{"n_layer": 9, "d_model": 384, "n_head": 6, "n_kv_head": 6, "head_dim": 64, "d_mlp": 1024, "vocab_size": 16384, "activation": "swiglu", "norm": "rmsnorm", "norm_place": "pre", "norm_eps": 1e-06, "positions": "rope", "rope_base": 10000.0, "rope_fraction": 1.0, "qk_norm": false, "attn_scale": 0.125, "bias": "none", "tie_embeddings": false, "parallel_block": true, "init": "normal", "init_std_qkv": 0.0396, "init_std_o": 0.0, "init_std_up": 0.0396, "init_std_down": 0.0, "optimizer": "soap_variant", "lr": 0.00374, "beta1": 0.95, "beta2": 0.95, "weight_decay": 0.052, "lr_head": 0.00673, "grad_clip": 1.0, "warmup_steps": 200, "schedule": "wsd", "decay_fraction": 1.0, "decay_shape": "linear", "final_lr_fraction": 0.0, "batch_tokens": 131072, "seq_len": 1024, "doc_mask": true, "train_tokens": 697500000, "steps": 5322, "dataset": "wikipedia_en"}
Each number is 128 + 32 x the weight over its row's rms, rounded and kept within 0 to 255. Layers, rows and columns count from 0. Numbers have three digits each. The size before them is the row's rms in percent of the matrix's.

# down: layer 6 MLP down (transposed), 1024x384, rms 0.127, rows 87-132, columns 288-383
# gate: layer 6 MLP gate, 1024x384, rms 0.129, rows 88-133, columns 288-383
# up: layer 6 MLP up, 1024x384, rms 0.137, rows 88-133, columns 288-383
down87 103:119068151087086125175148125158106117086125124049065130063155190188131154126130097123142140131120118119110165152132151123102148142126114161098114118147123159155119076132187156099142141161137109158142200190162191157164091131081114126149180081142125118109129123147121199117118163110139068131
gate88 099:114108139132144150088123123186073138228153157119164131170172126113063111151111167076122144038114085144126156137120120101047119127156112141115180168104096136085136157156128112130128137173110112103127073112105180146114156137137067137131175117081155134121157110115146140099107115100099083119
up88 097:154065154113115133109073121062047138158124139152113083146161133095110121155078134151168075074187090088092127194109167080136121105136182131060180121170111113096127118154174108205121147144127166118136130104237156147140134138147125117101140074166126175120109170143146062117126098115115120108
down88 097:159137206166118146166063145123147116138070061108070183171141108111101095132144145180127099144166113152126109084075106077118123179141085123083129171141136080104154168150131139100134156089081114099144056110109148126131109108145065132115151140177080142185088109160133156138127125160129123143
gate89 107:092174141083150175103120120119138159117141149067151083143154104110134131191129208106132112123179158171104134127124196200181067104146138128070130165097086135129130163125133121146116097091101135113111169139184164115112057114147141150066079129148113126127086099158057136135104137133197119080
up89 111:147157184106184135146148169141119163103129138115129109099107087185143078149156120116175123160101089132123164146127075122125184185112172136102108100100151083099148115147094139147213128166156141167166150137154122094112175127116113087147148151110128136126106142146133094142131151145120121085
down89 110:104132099126092121155173124135085076166108118134097147115081087141090067176133080125130118124159154076094150134075145096132108143125137109103140123079142118147138089134134066100129104110091179122149168128182200132111115156151142134098141119175118184069093076162144076139082119177084135079
gate90 092:185132083083145137082204150129127124126168122114185135167153111144117110086135188137184144135149128072127130113106165080131088151152138109174158057128117173100132067121150094117136140138108093121149142123122100112110132068069124124157141103128145118157094082115155136070116054117114172172
up90 093:136067113117106092127117142173127197119115140160107147160150103150106134122108154118175154138093095109106128176215136159172136095111167110097151130149119189122160170179149152124132183160127102125127116127162102141182068088087137139160110222167105066165097160118100144138042124137126122143
down90 092:126157116177097118122126201106133144126111094123092094114120099106120144166129145112144062109105102124154125158147136104138140137152115155094095151158181177134140066141132133092134170106137115138110075096107097070115109145118048156100172160123183115150136138118142101147075128163133079134
gate91 106:115158166093059072164109141157191087104191136102139156120110123192146056091111127144158097161182176110072161103118114144110127136123116147154026120082073125096150158191129104170135088095184145086027114137123137097098113136069103184099095134128099210151121132114104123087121140104062126124
up91 102:130106150110151131142133168106239099061180089123149091154079106178087112112132091122078103149115131071103100145167148132070107058114127171105167094142118120149123171128134154081182156104124137177095141131092108162099150187151101156114102123098095115159157128122135100137078103129139141128
down91 101:141189125092139128105116156131087168113129153172074119113163056133143128113112142150109045094163094133128125091128091172120106098096095136234118129062116077144129084151177114129210085153145096121132134118157109150109124170189127146158133170135126167093121084105124194123125115091138131134
gate92 102:094177114186094123129095143155106158150092150135197143110121161148084152153149166028189101121108207122097089104103121170121105165125070107150068142128161105121101172135149148064129119096129117111063112100175136174154113131053120180187144143138158115147147183082123128155103131128123097110
up92 099:154118115106120144152054122108097154090165048128127144084116097102079110144130150169150102105125104105102130103116219113096109106168175128124136136083138123114092090110180163121144177124115127156140118116171119120149105153127123140124195168096129110165125162172171096129120091088147159114
down92 099:126222142044136144150165135133098074150122121111071149102185124132128058108092167107110148136142147109147048156112118133103122163138148140088164111144121141068118109118158164111106145122200142089131100167149119135110136163110121156095120125085141099090139225165188108107134082138121098120
gate93 104:151102101117134159069158151144101132047136081120086145099101136117120131131131058161098136146139135092119154107115155114117105163131165139117085190157107150074136130127150106115071128123139086102125165136171099076140179123113065163139150110073161142102168133127172207148158064143146130119
up93 107:138156136155149156152199151158157163130041147092078112175190133125167190100151140198147118163135172162103106138179103150062161128083123098139172088064136116116117173141139138094173146131136135157052134152147128114153107172037141129137156088059094082133223073177118141180133167178144053098
down93 105:201178056095142118074130194086094063132151146124151157099134101132109181142124123204099142090069136131125101151063170141151178179070127121093108120106111079107158118155096144162111133147114095121121081138110144177094101153119062147115141086153133173109088116170083126124083168177154103125
gate94 094:160124081128125101129095146116114158127159121096099174161156147144158168175106122143153133106094140119137171100163119134145087100187187081126095130132157110110097146108135140122141093151143104108110170117136199146114149089146120120126117130171147031147116096155148110108128118118137101080
up94 092:102111128117161125115168119113090153136088155072211149201109093135092148096096178103035114098170200078135084123110169104146138134091141123105151122120095093118171156075168097136126119117087123129103135141057127130112135143127160139146135074158115125164147158112123082156100114111176141112
down94 095:120124154148137123169135172195109121156096093133154137101064147146106127119131113117080186160126091130169129155149139096147143128064107101134095187155095155156177115168152139138123123163104154054131085137061141158179150130125099125165111116129119138151114139163131114142142136143119218129
gate95 093:136129178116085168177169068130071163099170101152097064147186137171150077121144154148169103199074154160127116098165138124105111127169060196098149077132164165147137158107110155148113133090187039139148093150112127116075088155114080071136119152092145127062151142107143159198126105145115132156
up95 098:086161178090146086068058086176172115069104117121111131119133126166145139126129081085144134133110117116149146153085157095122164082114125106161093087149172130163181139129086143147141136149146107185149110109174159168124114085102126068147144095132109094155155128087227155140132121089160076124
down95 098:130163062134121059089182168069104105186086150167129163134148136083128142099090088097078149086117126078098140203105108134165125199159135126122117138115109068147155164150145116080096162085106090135096085093129120105164086126141127167152137209047079141154118125096132089142153193123135114149
gate96 092:085170116180143131133148166111105137147118101129089162103142124091136095171161073133118111083109082137091128160105088142129181094143169133141162156040134071117172116174114173099126088078125212161162062105103140127184181106115138126144069114142097081139171121145119145171108118171118158109
up96 089:167107073152069094115163101121129114108159078116134155063151048112157197116107121103098158127128105083088138101134130135094172124117051115119156124102144087106104125119143160152077127119123121096108175152157126131108173115227108129111135105147115121150087173116220149159130103141146146170
down96 090:101122147096109101159142167140146093183041146121162129168130123099170142112129129129148114080149124145078198129169088119121131166141117157131135189110065161065128138080122162163156156178129090170207093142094104115110094075093125136115163139133129160150105069133098152131136165144150137114
gate97 097:104101106145132166136103190176139161106089121162168144167175192138186109093154153110187088140042093114107102145102131155142081134111158120163118134161131120164148080158182100130117076117125164172155119060074100160159141222177147117134124086109135162176169135081141129145100175054203160175
up97 107:121154124134157202184126094064100087098123128118098107155167135150093111099116188125099190128142084124079152124113155190170071132118050107108129152161143073109123102115134178095138095120100138133132115110095102114148189130176083144116163111153090231166132137142157140169112157129192142176
down97 100:154137073145096158122149099145172122084094170097112122202121163090113144132130175171179130093085118154141143112095136129159153093129094076129113176122181142131149161142135157166135123169113115188117097138124124122099113160165166143091110123127053142154112115169122199153151169141111137115
gate98 105:109156162125121144135077100059145150160083097126120118165102118133102151155137189144158128178090141130116132116145119106097157149119130067091100138180100138115158081099133171106162130141149112113149109119156110112162146115162112069102122210147090136140133146144103112179085151163136077179
up98 103:158082124106119137083129183179112118132095166146157123103160104124157133103148149123090147160182107161102145109133105147133153161123107135177121156162166109142184127075120132136113153162131166105129124143088119112097147151180102134129134092165148161131149045133100148140161133143055104113
down98 105:171163101120160132111124200169138144060158070141131150118105148113093097150138174172118138127151116126190091160136108098165125116031112122123136070120178123162149147155137150134123092098140139104109126122104159121103154104137086143071104097123171107112130096122096168099102092189129088078
gate99 103:113150110115116136104111155208090167097137129125079102138150115150079134138103131184131083085111099173139113146149181129103129132097255114137106100179148112107116092133152053134158109162127139146131164150086177095162128134094127120125122116149105073110165138077172124139140127148118132121
up99 097:100138126136102133115120111125148202138166079114162180187158074113119156069094121179152115140136059088151094122198162138110107053124072140142174147125133154144080127139140043126079098140123146144171180085113132113101125089116154138183135134086128237134122130069087122091086088143181077114
down99 102:175092114117124142162131105114177104131130125117138100105175162135118146094099151162143081136119076134071113160106154172136160142178134133193118097107147144112139087117161073145110078159170068160150063146110141164189104133146210096146184113149202099115121147132185129114155158150075142139
gate100 092:107081076097101172148125148110097160122197101105186136098175129092125137110098209111106122111125091126184133134107160113147111142068129075109153197138122143145127057136167161128099117097118163109140127133174072122161146108123122168167125098152084113141123103144154150135128022056118111152
up100 103:105149107028068076130128131140116152158068089115078101162114203187114118144080134082137107134146118095143133129091174105116156195171160136139080161140128147112146092166109110067138131154146090164136111142136166126204065134128119097167078117129148132109189089120119147063123096132144065152
down100 100:060032124132168116121130120142153110124164132191107155165075118115193139098126128141127125092114057189106055097152133111100081160160098116141136133117117195110032121169131097107155162164107122135099157118121113072176117121163134165143134092128130151138134146123126138130127149120133197168
gate101 104:143090096096069145090120099106118146176180119135126162201111182188139117154077136194156086114124089155134125169115119161095143117120144165138150190127113130136168053164138130144117164098075137102111123154124139077128153132198144100152138067138099103158117136140111129138137115129111141110
up101 103:131099129141099080133206073147117144146099120170158073125169135155163176090112158167113136162156154087083118135144116091072088151170110154129107112130116127060082107104073124127128085117126147135138153144169161165103115153153116104123159147101118127144134080130185180170142103137140154164
down101 102:134216170160099098152166162171119101111183122176109111113166157139140119080116078114138186102185077090191143170121140137143125102110156150172171073099131113077150160143150074120106093124154105221075169095132154077112113189141155115151157163157096125142149074157163162183121141111138129149
gate102 112:182103134115106075133103132077089162102170135071073103120126150153174070135101096145132183157078118079110139139160131172120110130121152071164123096082082110125088119147183146115121152154133108226132178161104089172124125147145113117098108096170104112194121098156110086149100094069177123117
up102 110:111098064119129133128156149115144122083178163165134120168168105154087150141143169126136117176186140126125103111101084132137110165145135150093116088165202157104128084129136075208132084089176082148090142077147121125119183108053125103147116099143151176098157103127165159132076108139096142135
down102 102:105136136067076141152159111117206152109118166136180161116102147174174149128152136092138112097140146136103091138109073111127165155083113101113117078187133079094113065126138127182110105100141117084126107162137174090138163184143117135103099111130100121117085152095183139110115066145137139121
gate103 105:065121128132129106195129154133087091071131089123153070214136097119056102160163159170120112100163059141163116130105127152105151124128197077078139125160139139132135152101181110142075144131136124192120088093152101100140147125186097047133163138097129121099101067147086172059147127161122118183
up103 105:108092155139123079097089141088125137153128107191191151119163147152122108167150148080130105104117095152106150159124129083199123128124168193155126132173170116125173137121107135142138140101110117061132103129116061152150147142133195128143167105176112162140113128097111081118092123131110195175
down103 105:158040138147074103138163114129166108096124102125171191135118112170103157144105151126103113156124107109177117091139139126088115150146114105131116124146041112092162137081104104101178079137108089101159146140135156094136142104081117170188143122066101146188111166055135082099087157117083119113
gate104 089:132121129121133124092109141185167100131173138109185187155084115145085117153158124097109096077152107125118080108092132109148091167114066128046123106178117158130116136141070103121117084181082102147112166177054119117134136137159163132123141134131172107121156080106133111052139161098152156098
up104 092:125148166171104180071131151091147142122162126145150096128155164162182112153112149133121191148133143115116105136104054147154161171138116169109159096163155145125124127132138178122122155042095094134160111090150118099123160151112083160080190162176107138120094103082123118152101114204085144146
down104 094:122108103114141115081179161167148143121153112122132136136126065096151115091106167085096114130108104141092127139097194080138078118156140085143068121090147126131123147164151144103148110118064142148084153091076173151116064135175096176147065102106117155129112122133114089111068124122105099098
gate105 105:103133096152095126137156107107169191086141163118128157109135116097179123103148172162108115192125214128145101156212128151116118104123073097146130118168125143079125124079116123118093148093106108137118198150094082117115077178183083153126155135141100107144083113130174108121111170129145132140
up105 103:141111121079122150137128137149060103136141090107058169165130116143116126132123134145056161138109128115138117047146101136146145152062100106153054062183018150141084043143140144095069145177159151149106137129167091102092155145138106159137150129142152157150189155120149090119133056120106145098
down105 103:119090129131113142129136121143100153117120150080087137140092088114143079033133164160116144159107078126103161120196129076145136067120145163160149084186128113145078096103128168119122109079080069105122097165099111140148169151128091106120146153102150181133130146102115138116124153135104152128
gate106 097:105122123121123119128173125144117154128073117174165147091125140144169146139135172165134135135104118192156113176106204166042072177129163159161128114129140151166078092105179096120118119092114156104138101124162156118091144122087095072129113140150108080151113104103128138072145093131116137099
up106 099:105149131150098124109097100153153073109174158157168210077133150180142101122115163038087131090179108105060111140145140114185146130182090134087121135120152118139113131118125117169089159122105130082139110169108132087204131168185144137153080101115086202113161163112128098160155155091157106119
down106 103:135173166197131147146161100120115136105122125140128212126197115136130075101119104170161121127152109119122155097095102120143148073165105178099141105113142098163104089143163152137144100170061145144198150075112127128094204072188116181048140104165139150141122138181130125119131140152142157121
gate107 106:087127165086202154055134120139128119084149165165089148122147121150172140148131100147195131106094127125148118123076130129160160130104105150092084131174137186085140160130145136098094130109092138119105148164103109173101124164149120133157092126121126160136095163066083144176089103119121191130
up107 104:107099106130096059108109075163101139169146112113136150113049161120087135097141103196124129118108112118166117123128117108156065127055079053120096082174141178147124107157147116186138121122073068125101148133180167057058043163123149153089167126102142120127161113113160133069106079120116087095
down107 104:106123148107188111149129163155123091142115122092143125095144136177106137221122098029115052083152142149121100153122120112094096135159178165153130136101092116124097157133153145089132159114119136140112042191166140161127118169176103157089106152118083122151091174112073167140142110149156115114
gate108 097:096123089161129152120130155132094183131111152129194160129157122124150106148081158148110148129184172101134118148028141075072140134142070103119132097114145146112125114108122120091170101131146159144121107080146182139163135149155086144092130177128147106148092104122143114130096142122078145167
up108 097:127163144141117154119203122115119089095115145116137142092099128109104122099109110118116111171115115145157142056137130140116065123129085130124077132189095115191157172131150153149170108139156156101083111109185093094136079064170160094119092184170090108133110141103142143134144090136132156150
down108 099:156126099137129202164126098163162113129107184172151146118107145133103073126198163107091117067165125178093151111119196138101122197094114167131124132132110145135138168107179140138164155118163088164145133072156121093184158151144180124161136185163124140092082151089138140163136110101131097168
gate109 091:131141123164120137168168109157187167102144187078131157088147131124138159138106106148150130085092102152198040169130137130138144111078117195158075081089118115128185102115129093147087060157159150130109130166134122149196130103138078101069123097110107141112103108106156148128123063154092102174
up109 087:124106119148165132196142122061149162112146134171101122074159160184170091166108049114133126091101139150184109105172158089140126119121139121126103125113107110129138068135135116174133107139099136150160122122129101077110110145135123073096093134130099104177139135071143132134145111169098130151
down109 090:114224122114104065109115131155107107111109129090085123145185118086161144080144101121144137128112116087160037145102151104105079107098142143124158146182112185140147154152124196129115034140134182134103153166108091111137113060126133132147155131149155112159126118101112097157178151114123143154
gate110 108:119100154178137198097088168127114127170126171060151094151115117068132121127081115094144124143120165143120141093134120149222132078096123087137135084112160066159151149115122162118106194117079168130171190139156149138112143046099129105141146108155149121082104162182146112123170181092156102107
up110 108:087089171139069085122057153120129172000091169139154115097129093149137164117137080150123179127146140118113096131175150119078094165123118134160078152160087118094137109083129185073098109077135123104117150106122174149145097144078114134158098095170138126080143173127137158182090104087164163112
down110 104:170145144089100109124071102126158131134146120124160139131129115086096187111153107100128135136135103117184133149127166108140162183119120147127108138173146168141134133113123189131172090148110165130122120107137159143147091164105136132057138135071126080130100165169151205097106141112135155175
gate111 109:116148109111186130192079110114192107104144124135121142194096126125120120100124153126172135129102106113155169156191110120102112087144098163120100179068177169066067151147134107140208144135174105110122170117103090099164092141195140157139117100153090139130164183164153077163170087174160159105
up111 102:117141101115120079109158117180115094094155145070126124140112103089133151089171159129133130161095120116130085101110146095180092161116159065085100063158120168137108095122109102039125143084086100134149116101152140093091154119118152077108107178082136132072156117130166109105114124079134148174
down111 100:112088136180138100169127198146118107110094125069062135132139098171156066141163148171129153146139101124145139177140128159146109154078138073095166156148143121071131103134133160130077206132125115195102097122173162149029101139130143125096107127121124164072119090139194084146127137092079119136
gate112 097:093179140118104100124165144211159071141166172131110112146162146099158185090177106132121112156089134115150104066115183058106134160094080165187097195125111113175124116090124174129108105176060146163148093199099094094161112144143125160154130081121146145085141109160115075152118123072139178096
up112 102:146128145112143144108090132117177108075132128174069172087100174104106133191118135153154153058141157107140136044165157085172159114102139096088160128193104087088109107053121124087155144154145168172154188123137152138139103215168122159119166130064130063159144099125136139132129134087197143153
down112 103:164183156136128109178140121138197115154096134150105128144155155127171145115139166158145153141147127131087144170156113118111223092161163152139081161095125124134150174123187148134069163131086161124113130127102157155159116125166125140143143104183146089141129107111112137087140138150124111143
gate113 098:139087137175109171111062103147069130097134119129091145119131086176119129159170110108130143140073183138118124106126176080180145065099166156162168127117078151125107144141117180100183156137110118148114099150155187162161148125152091136074134106168162158131171178068152105102176153102108126168
up113 102:101105157060115152177083170127109161129129085110143145112156130195182087149159139176151100091171173108181117107109137113117134124130168087138159107130090101091101126137184167108130144173081138190094255162129168144124186141185097167154169102143149114185102140116105115202104142105132150129
down113 104:142112145072146156152101070108087123106124086103131116104135127172094150120139095109149166146135137138171120103135079146096168149147137151133057084096176159145119090107153078014133127130158130139069138106150134111066143139118135162149082150143117167125033183131107121130129097147073143101
gate114 104:122139149135115112101113116128130118142140109115121109153140154081078082105133088151111163129141126051104133126144114088158165136088056104133149161129165139174135112219167132175137037082130157116143087162133101078129134132156081124129131152083175096142119065133109134086096133086157095112
up114 095:061102140074143120089138132149167155144169142137086107091146158185128135150125099161129146151124149122128149178092168152117154148110132080105143133128108152130145134112197141164142117158139177167133156078151174149086159166105132118086142156097088164075096184070106141127120116112176117094
down114 086:084188082123123161105155148164106133120118102107179141084171129124111144144149087146111142174128132146083109121068132099117136134151144078068132095091167079158143169126127155150149074148126126131111086115157167097137130183116145199197126121155128090128135114136098137224140174149109125175
gate115 105:122154112126083141125138094123068158119140160068136150181113166090119116137186149117159203181107103143149163101065108090091118168108101104148132082103147128094204142145132116102133143138113174161115041061201169123110134094155108111160142128174116138159152138064126131110079155125162134053
up115 109:155125107140127131105135117118129139168098107089131147162140130136106197115156099153140124123166146120142150140138118164125114081145140130097112085141177134173160120093145126109165142072091066070131101115166198173112155057173103070077130129204165101121136169102157110136089145143128054086
down115 109:142147139180183113091071128148135159138123084154135112146179140134096125111130132115152158114097135130115092176139123126156067086178143147151162122092058115127188158128173118136138120155077057107110096156110101136101093162079129178133111120143122142150135092105134162133143117106126065072
gate116 099:143108116117118111183074119151115178134082130055131142119118170175123154177150179134100117175181117154066153142111093055095120105171144113142129131140185121162147135105118084155137127143104117152140155086175137103115103112133117131113148125155170092156143180093131133061152120146075153088
up116 091:126159118183198206121175129175115166124086044067196099159134146089143121119163131157138192157132177189143054202106157074122106168115066136122159166090161105114147123089146084106150155179119111158103128157163153094115157142164092118133119164130131111172168129124160097112174144122143080125
down116 099:140124141074060099135189110104115066133138108093129149089094103131183138178130106109170091126171090152154113157127073130141094121174080075151139143087146100070104124098130125165150147116177133120128121156144136124112128125132177120101108049128127159131109094104041195161148111163100135127
gate117 111:185115091116177182112180184099121207114146101077088178161129113148124080086126164118146103179143129137115166093088152138116102125083099103172104107206156131153147189100129112152182127194152192168123181117126199114128100154070119163141155164096128071064123113138144145130160119179113117219
up117 108:162152174098151136151134120095087153163060120097162161161120097150097130135111101105129174103051098111109117130123097109134167140168076135119179138133056168105097081122157134127171173095111139120167162150157119162142143090074086115131113133161149199180117103112159111158127125110126178141
down117 108:099194165176143102168118134083085142094177092117117093140162123126127127055116091137163191150062150110154082178102106081147135130102098144116156128074086123106117103160114132156098176129132160120126187131110097163139133109076123077131217113145065126177135084175148052127117137094110128128
gate118 104:093101149121144172110166132131075130161113155110120156185099113223152166145139163145102200156184073146109168127153136101114078125116127142092216129154141134124122131153107096171147141099130173106090117077109121168155134206082123144121179090117103107096095115117105131176046128114117162157
up118 099:163179078093064179146134163107104142162076130174104150156130115135108125106119085075122144148123163186158133143121134162028129155135167153119093093085176090105178142142052091086051170119102076105107101108110128162064080205087086061052124136107131195116130126108137095156154169106136144138
down118 096:179187145192097156154167081116101097125121120192153162157113144089124126113123133125063119164057162120109167143103136106118107156127127130146110129072103091077196091136108123083069128144118129164134134115085119147091130159091075177131182094136111139143117142092075099119114082081152144168
gate119 104:134142130101154153099187222128167170086174122166112124136120149125154111074174095149121157135142075111130118141137139086163147160114175104089096131171142126168104125083082161106126113138094144110099137193139129122181125146126151122132094128167130131122063152113129134114143119077087114115
up119 118:127166095068121162166130150098092121145115182170174067117094163161094103029122120128122151133147167111125097112140186099100124102043152163094156167158117101139183103137132111101121152154121159102101101118139123101072112099143200171165119153102163091172134126082159070119066140123107168130
down119 103:124114086112108126142147157182155101116121128104129080062102136100095158084097163124138130129166111091207124113127146098127119118146150162166161162082120118155176152125115169136178155185155133163133130096178123137111090136098147197108105139138095106122094125097136095090083113121195127079
gate120 103:161138128150086111148139102127148134112169106102128136149147158114149119166152115071162088152095144113100109169124143107123153133118101139117132107071098073170127122078140079165107161058135154141161143174124093074128107157117138138132113065118127160162129119126154081122123028117076162130
up120 100:121123124113090076124091148116095130115158099099171179150150146060195047186115129138076145118105131141109161121116094143093110184171150133090092082134113124149161123074151119124080170174086099121104143118128064079121135186209136114138160150150161119102121122196185159077122046105130155126
down120 105:143116109095146173166160142121146154128116089103074135142162166139100092157085123126091150141122122076102179172188162134111086153128145118158138087109094199125113129130100117074166142124106097147174147111117097085180162099145171116146119156067149066146168096153105046161109082089132149135
gate121 095:085078156151135057140118085088106120106143105135108084128117214162128150149146125150134118163094114125125167125147162156134109121068168122117129093100134109146138095131137094149103135159093080078133162224156178155138128091144144087094147186080114107139149102115204098090095124135122125137
up121 103:070093125119063162122107190139062154070101160173102108202157145162115093186131103127084199081140139146146080115119095102126150165103087070123066064142079126154148125088125137089148072122124099174124169140097186092117148135149138090069124139156154050110161134129124168162165148155140069070
down121 105:084110068141139116136104077153122130165119165132099145210191162126083113182163152168174114146124194112129072156145104103143179144160128141127112119121089162083110148155117093085104062145156114085119117101153107112108173148088122154168130151117192164100124092121152130080130178114124120122
gate122 104:169130192174115073107109139158051116062159123184131140140103057099109141157091105103094134196086105158161077133117146110075085133069129104199057129096149122140116087160134163129118134076202123175142125133187109125118137073176087169143096157123154146136169105124150135121096082174095117082
up122 097:099134128100125143088158069105132180111179136144113171125221147212122065151110158152109093127140125110141205119141130052126083103172145120127176150151090092090153204098156113146147152143135096144189076138076108144108135121135156101165194115127084079164087167105155137113128126124125111114
down122 098:085072156079147171158127107110117102172126112058109091109053141159105123136132153179115122098137143116126143085099077074162121096150171149114129173091126091093131174139149089132117160178106156134169171137151063042130138162193119167130159168142122152104151154134185092096136170166120142140
gate123 099:149158090103148150127104135146121136155164141124095180142084115129144122069135119141093100150126066151129094141113131053127157172146093124105172120104106158167146126110112112169097135093102109169151166078118163176143131168111191149127161129199133129142162165126068154187093108124180148100
up123 104:077120126172159137118139106115116152191109129133154098147125099130152075182125152109144155095134145112164115098133138078184118085118127181119143110177181100077129158156078098170166141170213168135138092109061076127080122078082124150172088166128121108052141181070122146113116117169134096147
down123 101:114134111166161104096192136081134156113091126150113150107167180083140137090133167111147132191092163092125179121113086127139100122126123158144141095100141162160105098149101089155124150087123194171150145172160104177132126081086173160128131133124135173129138204094132122051134116147096154108
gate124 097:092088108172154175108077153092163089106113201091161112150091115155112159115126167110075110099111168134111102126109131097181126129183090097160145096159102077131182033167079138100073089133129144146116136057153106132101129166092093137150158118198143134129134138131150130104108204140151167078
up124 092:150103145156071126123112105112167151113144076101109171157105157000166085106129139160096099057110171073147168081129077162162151164081142114033116129106148119114163148107151125081150110172162128146062130093098175146107094113201107127129139123143150139150140115133134123164101099100121165174
down124 095:109146118111120145157144128155160168146110084155141207133151125131109164084156075149153064122074148096148110134145105194140095048141168177115131171110135207129115134150169138226162118088161142119100115171120112130194133141102164113154160095140105132142104137127163128143125103135121113166
gate125 091:155078111161104175117138186172131120120130166086110113191110137157074062124128116069127155138138174122147179102168101135102132091098130101149115126121146090095100122090089142137206141133133174132107142125062230093144111106140155076184084132142146182092133124103110076161132161169156087152
up125 089:119145130112118106118144056103141147100053106139121178113117087147106172133183193188109031153129152184100092130124158105150166167121129168122139142122168115173121098141108080116099173138126151119168163134063126159054098101100174124106177152106111093191131079118109107091073181115107201154
down125 094:066136113104133114130152146144206083093139142085132116135132106060186145095138130147144165114108124183115134164103101096160169152153111153107141146139101124128128139142139091089068118167155118129119150128120150187128128116203121068101121124095140121145124163086150085094165100103111087169
gate126 099:203164116135139104094143140070154144147141116114121167125105116183160126109067071173166189130103145188101088138122041154114141063109133134137151154120106112132142153171143158133106119077124058133075138112150144097090140098067112133134097101119132107109115099113087123144177100069151134140
up126 093:139118144098122143183067139089099122114099113162099131164153095082121175152057164087144089129133140081110086124158116129098142067171153172145159125114163151144137128169128134114075112196143129164069142178112141137117198078129139151072117102119103111088088147135159155136168151123157110144
down126 099:074114128122126182155140173122169073125083164075101139122199132082138131176152168146093090111140103120106144132172106095178118161196072127084140121109064082148144148095134080129118057065096114116168131075096083133184103124182146124138120091072120126099147138101166132101149169145092101093
gate127 101:099085114083148146068123136136126075144159100123122162095130132116149162190104128190126096068125080172137084083142148068126170147078187113123138147163118059109180103168120189109129123172175114066103174180172119133162107225147123175118056138139145109166094052112154137116176131092159095118
up127 098:136195139136126106157155109111134156084064064122178125141137124133143092116149152113124182176157135116130131095230101151050149143116167179095180068139114133139093205130124149125114130127110117149116115163183143146127122181083128124147141150111107148109125187135161138203161079166153134157
down127 099:122118173111106137141140127103154147141116110185136178112129112173129173132127141116148092191180133136120135136114106191070136149126134129168120154135116142069171096131141177127122100126107091109145124133118102118100126126115105113085118130170177118104161115096115147156130116134092129126
gate128 096:156076117116105111130120110081138126142111157138114177221172144099155160198141091128089111084146129147134028130176126079126134140172105076090113137148121120126100120087109116135148090077128150134101092115075168074153146143193199167161114120117106120120139144135149105156098137149163151101
up128 095:130151115141128126146154131115145127094144120128123070112164107179142137123065114111139193153202105084108119132119138158109124138208173149104134057089125146101150115200106108113187116124093090108150192172131124113075137158058095155113153136135076137194122079150123100118155209123147139143
down128 098:074195129142123125101153108049148100121121144118154150116110152091109191126089202104126104123138127189114225093113133157131095134078116122164091080118144097130097149106160116127136144127105083134163176111129125062091130125090134184155130092121140129145151108126123096115135082119133152128
gate129 094:113084144136125139168177178170126088156149166131121145070122148190116155118131052107118081132160147109173156161137088141160161108137142160132114139156142103084148100133139088182122078084155140108136122158134193109097193103109127154128088143086107050200112097149148138161141117113083127105
up129 094:154125116113160126148141112132099183191107134189114127066153111121186166110175169096145169177147130154159183141108115077101067112123202180130149132125090160137105129136187102101115175132114121190113080104136137132119122120074139115118131089097078119116125135185092157151143132113138151119
down129 094:120192085146107127129099087115102160146131138142110111119137141122121098081153146095178144130114166133115124132118141111187177148159137085140171117141082088124131132155047066093144189129092140110147122149115174158127127106115105099150121147168151118163152108141072188146150144223127135127
gate130 102:120153080171145125122072125147108139144102108071111133072115152164137180113128157223113167143108140109094117129083093111144132159101107103175114125187123132122100174108148063104116107097148177173098136072134110164130093134164091060206202062079204119137142108107125125127115198108219106130
up130 097:144099105110051099173170123081154081082119154161118214089167197081100191080137146069197146159103162102117180071140103163104120160119113164120153091125186130168112123092159107132065138109159109066125136110122142099139136142095108146114129135165152128136101080122124058083119137089082119147
down130 096:126139121160138127115154091075117130172145153114137152150118081057142105136150114155117140127120116136154148138122107133119119108135051091160138102122156109062109078107139176159119215093068110079202074111076089088035123139110109121105182200152131102143173177106094150145135153137099130107
gate131 102:099149131187131163152091160158106164072149146080057152106176143189217114122123125164156118134116185146115104169088137111146178149134164152146187111163065126134099113146134166118154109090054103117171095163141139074133121128132123112093113151120132145039191145116180226163130133122117148189
up131 102:181138101086088149118086134074151072136136186118105114149124123146108114128131188092119144099113102051031088125148111142124119122170158137052116154148134111144108112106132128167143129174209135127129125130101053143136145096100159090154141138136113127125160156138118112148056124117129138098
down131 103:110086119121152120137138121152059175173067089088123135132149145100132127110079131157129130154128138073146165175119126143078100117169103166110128189148074129137118115153135123137139140198131106157082136118164128183127119087161100168154105128209117142101169107145183107122100165151068150108
gate132 101:144158190110143152125146153122127086113084113083175157139126170144134118137152122123095145123103113119131096127107157096112226126169139143106117114148119102134125137089108119152122122166100085133168163142130099074119123118109131161103080132097087135133156099200133076113111149118168165173
up132 093:130180121124075129122165088064087108128104115121099097134111102140118154171113119182075141082174111154086134139120168146147088158075095178171098107092132127143153092206101105148180175101110146077127071121107119140147127111134094074160132144113139078141112086111089166150124152152103120141
down132 096:206130113112152155092094124114142143202121098139103137087146098138141144143096086118156169077156148117093067094146147150105097147117162154115120175154106164071159178130123104129110168120169120111127119132136077087137122124126173139105124123141064122116102195091113145127202131091119126124
gate133 103:133145098095129180148193110144117171108108117074075195170075158076125138081151159158115131097109102183105106149088144155120141142089057090152151124173069123126156124143190125164143080131107114109138189105162068111109134179080122111086041105136092100142110143104160154153199143113090070145
up133 098:101132164139146091089110116131197122092152136139081089119164151146174172117211153089101176145149184099163114124160135119095083122101152097137168060087105135096100177124145095099140051159149139146120104154102177175171132097140097166104114149087083077079169128112160159088121109107146192105